From a checkpoint of a small transformer trained on Wikipedia.
Size: 18 layers, width 192, 3 heads of 64 (1 for keys and values), MLP 512 ReGLU, vocabulary 8192, 13.4M parameters.
Training: a variant of Muon for these matrices, 15430 steps.
Each number is 128 + 24 x the weight over its row's rms, rounded and kept within 0 to 255. Layers, rows and columns count from 0. Numbers have three digits each. The size before them is the row's rms in percent of the matrix's.

# down: layer 10 MLP down (transposed), 512x192, rms 0.119, rows 154-175, columns 0-95
# gate: layer 10 MLP gate, 512x192, rms 0.309, rows 155-175, columns 0-95
# up: layer 10 MLP up, 512x192, rms 0.327, rows 155-175, columns 0-95
down154 099:119130160137131106117121105110176135125117097134169101137106134111137181185115126119077101123173114133117143093128167148169141114128142101150141138132117141100154144162102123135156168072133112161109144125117134131132159140109158125140127157112083140122140110144095105159157116112111137126
gate155 098:160124141127127152112114127162116140099156131122159145134157148140126087137154110098160121150135165122107136079110104145123079146093145112101117136143095136098147152138124104106151149119164087147135135164148161123115160131120134126115129134173175125108166123146137135135159184160092128107
up155 098:129099102116129129143108066137102148126103177131087129096134140154124150082110155092127117145134125100122145167150140192168126131164120142110147113154101118144117132130109120134108140126156124168101095138168133140147109127104102096121146119106149132149109108152132114097134117090090122156
down155 103:137177122131141133197118118077124136144136115144115135187051149132127098153104118139144154123120136145132109135116121082132108116130162112162142162124091118113107131114095112146106157124141104135107120115082152192127108140097149153111094123120106070131126129124134114169125108174118107136
gate156 098:116114099131167135102125118140087137145139116122103112080137159096159112133151159131145195088105125104129147106128112151117141172139100153123157160144108151118132134142134112117166177147154170140096117146126148105114127168085086117109123140116110130111106099145109189121155151132126107120
up156 096:128079134142142116128103113147091152080137102129122113123148098159162116079146119136104131129161164135156096096132124075162117152104125167166128156126095155112111123168129109144160093119096131116120147154167141145129122108122116146121098120101098115123099133149124137075158104167156119169
down156 105:080113112143114132148128153120102144133109131119112127133131115124108112128104126158099204124157147146093152141159102133137130177164088151111162126124126115146149152146179108130144135157157123150125078108130135135125124115142122121156114129072114151112098124107111184122121137123116154129
gate157 092:104117150131099113131113121152135153120117131163099154112116120151128144118116186154110173150145103146192129152140130155119101144117119113143120111161145157141138160112175122122154105117119156117204122124149143088090100166117109113117165150133118125149113096137129098086118138152135125131
up157 090:139109103130172123115149144114093119134141102131130141140130138128102143125130092119135148163100088085165122073084118148117126089153133197125110119134103098118148145152132143162096120124112121116127157140161164114108168172146154126136127143104139139121084141119139127147168095127176132137
down157 098:106134123127113121148114114159107130145131107129134113115100135132177107106154098162135141076093091133151128139139107108141132125161128118103114121149122108161102102140110130132125159121139162151105136118142142167120125104115160106101110099086121128116125152094129172121145175091128130112
gate158 085:149134169138149091142127134085131100159075141142104099155141124147114125131150095128154113097111162124128173111079140109112167162082140138145133136109096196130116127128122141123123127139097131177137093126131111105122193159112137128134136126133162110090128113149119159185093110108153109131
up158 083:112112129133142161129118118110154143156146143129146156122095154103130133131096126121161154159142107127114116127154135137163116114157140122160163107147170115146165148139162152125153139155150108113108132086152125119131085105162128126154100108160149134128137111151141130092157134114108166114
down158 090:163119118091129138098143157128140126085125105119138111119087147118083101118161125123108110122106092115113097115133132077105112106157152095165066075095171119165121096152144174131110108097139156115125161122133117161106126116146144118070115141122117126123123146144136129096130152121128134138
gate159 093:156129155118125153144102102150141117087160097124143148098149104140097132096117091149104134127140129164104127148109131126148171096080139132120111141118177139182101141155123150131084117094123133123139138104157108075146104116100143147126137153101099174107114113112128129110138146068113119113
up159 095:114085148139156134136107110122162183114141163144159132132103152080136072129101159134148129129115160140121148087116128176147195129136135120129150117079116197172135153155141121152099118111138102065102130125116142145150134147181090118150121101142144119096122135138137147118078140131133134143
down159 095:114156128118118126101150132169136127141101113151114119086109137115130137146133127116142161098119143084143126139113149144127142068131123130132136157128129123185161123143153118147118090096106140098107142163119076116101176072159174172124113111113102147145158142119081144099106103111151152123
gate160 106:154095114154161160134120103109143119146135101142162130111120148092111120132159127138161144126150104090107117101140132095127149139160128120115084122098124076117167134093111121169148104136126118133107097118136133141116133157083140107109140114163145128160129132124159135137146153100140142107
up160 106:138122125113119121167081163184171121116132117133120112152104099119132124132098096147150137111153137138123082172085103113137161081152161103133136122132119088177139141143160157146134132119197136168121102078137165148122188128155151112132121117117112115139103111088097155185150088129164132166
down160 104:128165125140111151163115129178115129157123104099132115100153150135088124107127136177121087163125145099149125102098133117188099073137132112121144117124116106103096144091185099124117141167125127150180115107158171148103131142108118095121176134115126150107092151130138110125102092188140130126
gate161 099:106136161086107163129143163094091120081141125144132130156123089141123148153147117146091119142125172174127106169118120154089089117125133147115114123166125136085137115151124146134106112108117126115111165133114120159091117163119105111149145131143112103180137121128152076112120088078128121121
up161 092:146187136163130117080131146137105159188154133129136112119164105133121154138129125093158161111127135132148168100150126131161153118142123129138130108133112135154118138113165107133126140124147130105124124107166125098123152109103154114059142116148139103128119085102120130105160166118158169112
down161 094:166161120092129155118122104125157137162107107153113138136143104128160116121126105128163127090097127084119125112146124103183115070167115166173113077124144186154112108117149146109104159159129165144138143137140141085116154128130136114124144140144161125116118170154135138164119143139150142134
gate162 109:095124178127132094137117099111130122140143157158113177140113110149134143148117141120127145137121145114107160132107122133098147134124127156115137097118113075105118163132135089111138104147153116171111180140078120121149138149096147107119106142118128138141114139115146088102149146121195125147
up162 105:119135137142160119142090135118128109127094102133141133114117110121140132120140132143131142157092161122123145118145135134088147150144135106138125123132128088136105152101133115132162118095101142195136133117093159153141102166086108130148123135153124128108141144136132078106132155125153123118
down162 108:158135094152135161141136164157125135129145107170149129122154186151127119111136127155109128126154137118150163148119133142138107151136083105167138140095077123122131131161166108142120144130140131093112118158120130123107103084094135129133086157131128173107140110111150119103173135075125119136
gate163 098:142167130116112123080119112127167087092123072149105110141129130148137153154116163159139130150134154145114112128090140108130126103120139175108147120109147113139142094136090106091123173110097111078090125162129146132160132171154144115134095132169124097147146143117124106171145108130113098094
up163 100:113136149119155124142136145167133143163130141111104111124136112108143116113158132107116124099133149086081164101100144145101172149182153093116115132116149162107120136113159095112090138148158151158124125088105119116109131114146111141114159103105150121143129173087157108135118111125150142135
down163 098:109166106061121111124129085160123126142138159123130115142162103148104148172104138139120204157139129141146109144129125122168159117138128113129116170137103200128107124161138094100166074143125116151138175118151121107117135107140106073114089128080120121112167126092106106131138095087120128155
gate164 090:111197132133118106141173143107145168112119173109081146137084155137112131130115150145118163086142130132177092096151119135094117138142166116109150139149167120153110132116125139129136080112095116100125156139116138185105151094131136106176134127157152088143114136135140110146100126134157106146
up164 094:137118147089156092170148149088164094141105132122135137123147129089102078130134146141158147145120128137139125137135105116106089169147135108140099123107107125171124143151138151107137104142085128146126155141151146193102122144165118120130132128176121139108112112135086139139102136120134137079
down164 098:150200131222135079153134119055055148121120114088109127120164140114142109100168124140141080148120093154127119131131160133105136148135086156138148121117106125129159119109142098137109098120130133098117115128133083124122127144087114114122114152118137123103156101122135142169153122105104166115
gate165 097:118113117131128130151144139121143078128143110160149155134141158104125128116149150091151149125087141124123123112143139155122109113147115059127116155108149116122119122108157161180143139179135131120166164122123149167147154119135162066128095126122144085119112153119136163100105131138161172115
up165 104:122133111116112109185147112071105155145138097144132136130127147147147155155135101114120149115105133141090096153098122129131116128159149137141148104130130106114112145162110092189141122116123116134106134123114109128113169134112152121111120159147164124107092199142146132141137112130164114131
down165 098:147141140132141142074105128118179131096115129178143121139126099093146130095102172157167127168147070169119104128116132167076099123103151120130127167143141148101116108110121140104134101136129100093131134111144127137126156139103127136127175140111137135110113103116104112137068148078092137149
gate166 104:097136131084174158100114155141103152112124130136104112156098170098123108085126131079096121137141121124110109113141138139179129112126159158132126133089156142135060120100098109147136142112138105117172180160107146145198155090123153125134138084168117134167110131114128134103111114116111113149
up166 110:133124120126118083139086133110124129066140135125152117141117131132149114136105126144123147155151157098108160152142137132119134179136118101152158150129105101076162167104139126112137126127066178102101108092168102113150108119136136159091115102150095114086158165101114101137122167169122128122
down166 102:136140151143135119156118133160109155112135108134120148104144117131097098167128089147065122143113144157143148140127130107120102144155099118095149138102114112133125118135117092104100094154101180111153077124150103141144095148114138142142157110153164128126144152118142134149091142106119100123
gate167 095:122130131193128153139160123164109140160157124113117141105111099149080117163128130092114143113142114099081110077130066152080162108135109116148140155129130106115149129122121133161114178092107162092159126121138111142119132171134109102117110182123123097151110133136117121148104124136172094121
up167 107:136164142121168156114136163116126107126143075111160090129160090123141126142133133146102119136110086107166128110179135094103168129116145133092132137134137157140141153127140101128123116145114138086128152093151118096148111134131145130110096081154151147134160146123182135084162120104121117086
down167 101:126087144101151133121155168109111137152109119143106127101107143144122111130116160174161174151157131111098111127136123130175089137163112111160131141142143105170138102136165118183114131112145091149150137102128137151156201165109128135125158145125153098145101135127143115110133158100130100149
gate168 097:115102135076157117135140104177078130142057126092139130154151136153108156109115168151118122095132096140131124126121138108105114146138162113125141128091114149126144137114122143141117153119106089066134109120078113160142147112135139152105078112075128146105140126139164141080115134135127156143
up168 085:134110105183128085093149128126120107108123110134108125125124172142119134178123128125168078131146126097086119164131126117146091102128130131176118091154133134154090123093122095115087106076122107114119147116152139128144115163162171139166125162129108132141151131108114144155162130161124116119
down168 093:083138167121100197138123168180130133092090156156109135127122138151171193139123120116147128098111136100127132122121157133089082110063132140133144140103148105131151133120105115139145158171105120111081087133162099182129096157111150121177149120125147142124149147124143121115116130137149120115
gate169 100:150093148159114130142119143138094110163133138116174135146144116128124126116178118151159100108095157176123158141147154158113123116109113137176117171155132143128121120165105152099094129173150109146147163157111138133120117126159141167085147090154081094149152079099159109120135105141133100124
up169 104:108205102135119163102113118123147103100132114150115136109120138146127086100103126092100163159147099092138130125143113081134157135149138142126141129145149163147090115134150115152146133083112118119114084090174098132168099125170124051128149207119129145073137155151116103164109143144139107092
down169 115:115125092113110132130146129133138096160128113102122125145117125154130107124132165148116161148131157118117098125147061121121132114133154131115130124102104172164110103124121090129162126129111145124152130113148106143136126113104098087137128133087151128180180153121122127157119173137125092113
gate170 104:150138130131130117142102141114103155088115119118094166142087122096154112171076125152127135105108127131120119151101092101110203106145122120135110116142083103145172152110132139127137136115210159133097097136149108137095085108155130116126173151159110098094141118138131096140137134165124118124
up170 100:133122155112117140136078127134160089125121128167169145098138152119132198164101105133081143113114137110155114136130132138130133134137115115129172128141139104103179152132140106094128146116140122132084089112118184125135132127099163166097124110154142136107068133091125122119116110124128129101
down170 100:129088116076159114140097134162155140147178154134118098198155172141130106142114140117102140123119119126133102116165162115083127119112110116132115099121179139142092113131131101133104136105129116144072099113097174165075091135121175126097097138153136095163122139161130126109169085101141106163
gate171 115:106095128108152126145114131115121096093155110113099103115092150137091100149118124093081118112109127107138117130142104156113154123177104090138147112115102157170138143127094114125119122178154137130111155116152125078147142114113114160091116123096113142133093149150145097147149128129136144153
up171 099:093084123142128156173107087082102156114152153110105157091167115156089143114085119142155108149107143143123141123111102153132142145127127142160156095115157121139151122135123122130121118119120158129122119147140084095134140136195098142136127151086129103132077143128064121133131123119167106132
down171 108:112099150187100143106157161125147154116148146115123146158081103134137166130109124124145092135097145151159160137129116105120106139106142144150119134092148099083075142121104127161146077120136172111122155163154111160122148141132105077110117142129137095135120132149142119103150124140149137162
gate172 108:102111124124132140101126131135082101112061174135140106130138097126063113122155142107133136060116126105134073135153087103152139150167095177127131121121140133162095136132107111184115125144128120101100134121114121146106110115134140137119113148103118098119162107136110123135140120131120099087
up172 108:131134146134118144157075143122191130116143115136111137130144130146133139110145120132096173104124109122151143098115109116150148135138089162124173136132100111188142120155137102115125136122130105111169131111168098151150110157148119154124093152087089119157134076135114114149144106140133093101
down172 108:111136118141122137139142108107069141131121106164123148120142123107133116131154159117132123128146131138141109119097146133134167123073083116144147095119116115142118148135130153126123147181143095146099120101126043130108116125144153152108125158143086131172123128138127137103145074137171131099
gate173 107:134171139065126109122093133123116119118114096128185158132113104101138137097147187085102137137096164130120150165146074097128147134143161112092107141103168124131126136122152148141131130116100109120170147119158130147077120135136097145161104115136135100113180135127177118154108116108130145121
up173 105:111089139206129105133147100156138119113141129140136117091135136155158107114134104146171103106098109151088110078098162129124128102125133130133109139128116120150169149105165129114097124145140105179098098132107135140139127137124142148115141129133112123130086124110113153083190182168107143103
down173 110:126129140091112161117137094111110089124122151129115134109098137151141127160130082134168148104098099135131126122134136105108143099100118137117141162156123082150113155132125154121116123106111145101126128155103178070115163119134157107142103131104110088128118168101092149089132104111147118185
gate174 088:117135112160133118135133174154089146128110140134121109121134133134127116142131175153119100162158115135105169154118100119148137104102140149169114160167139157153121082162125164121089116151150150079129148090139116118123114152117125169081116100141143102162141125099116147149147151128116116124
up174 092:167112129103103145129151126137140144130142130143096103162143125125168101104142163148152112133130123138138134108123097122081111159112117116134105140156135121130146147119111093118147115114111154132118119140136100105098126151093139103136198126108158138117104075151128101110100110161130146119
down174 088:105121140123102113100119124130150126145082106107155113145140184103154138110120153174115158136102130119140141094111182097139075090076137114133138096161101122131152149138099096156115172130119126119137131121153145095126120110092088161136119127125162153161077138124139118151109151113118129121
gate175 092:112081073118140096108118122116085129126148115094120100177115106137113096125106124158092135126115163083130150085099113110131144160147142147101116100111133151133119048117114121099115164144114142137148142133080093143155137142138088114158102148143103107150117167115104139153173149123105126099
up175 093:146194170167084157154158134125155093144155158139152133136144092134115121111087106079112126114118138149121100188114119125110105128129122118118151143159171073123120154111150109190111121127174119150139126144126143114117105144118163135095136143128157142117131105127200132123092119129126095141
down175 095:137125164095122169117144136117131085131131105191135134148099115117125141161122118152129114105147119077114138130164149146153110086129073142080106148139110108133157104127085168153129123100066143121156102146081136128069133102125137155130152130124126148135112124108107097119134104146132046119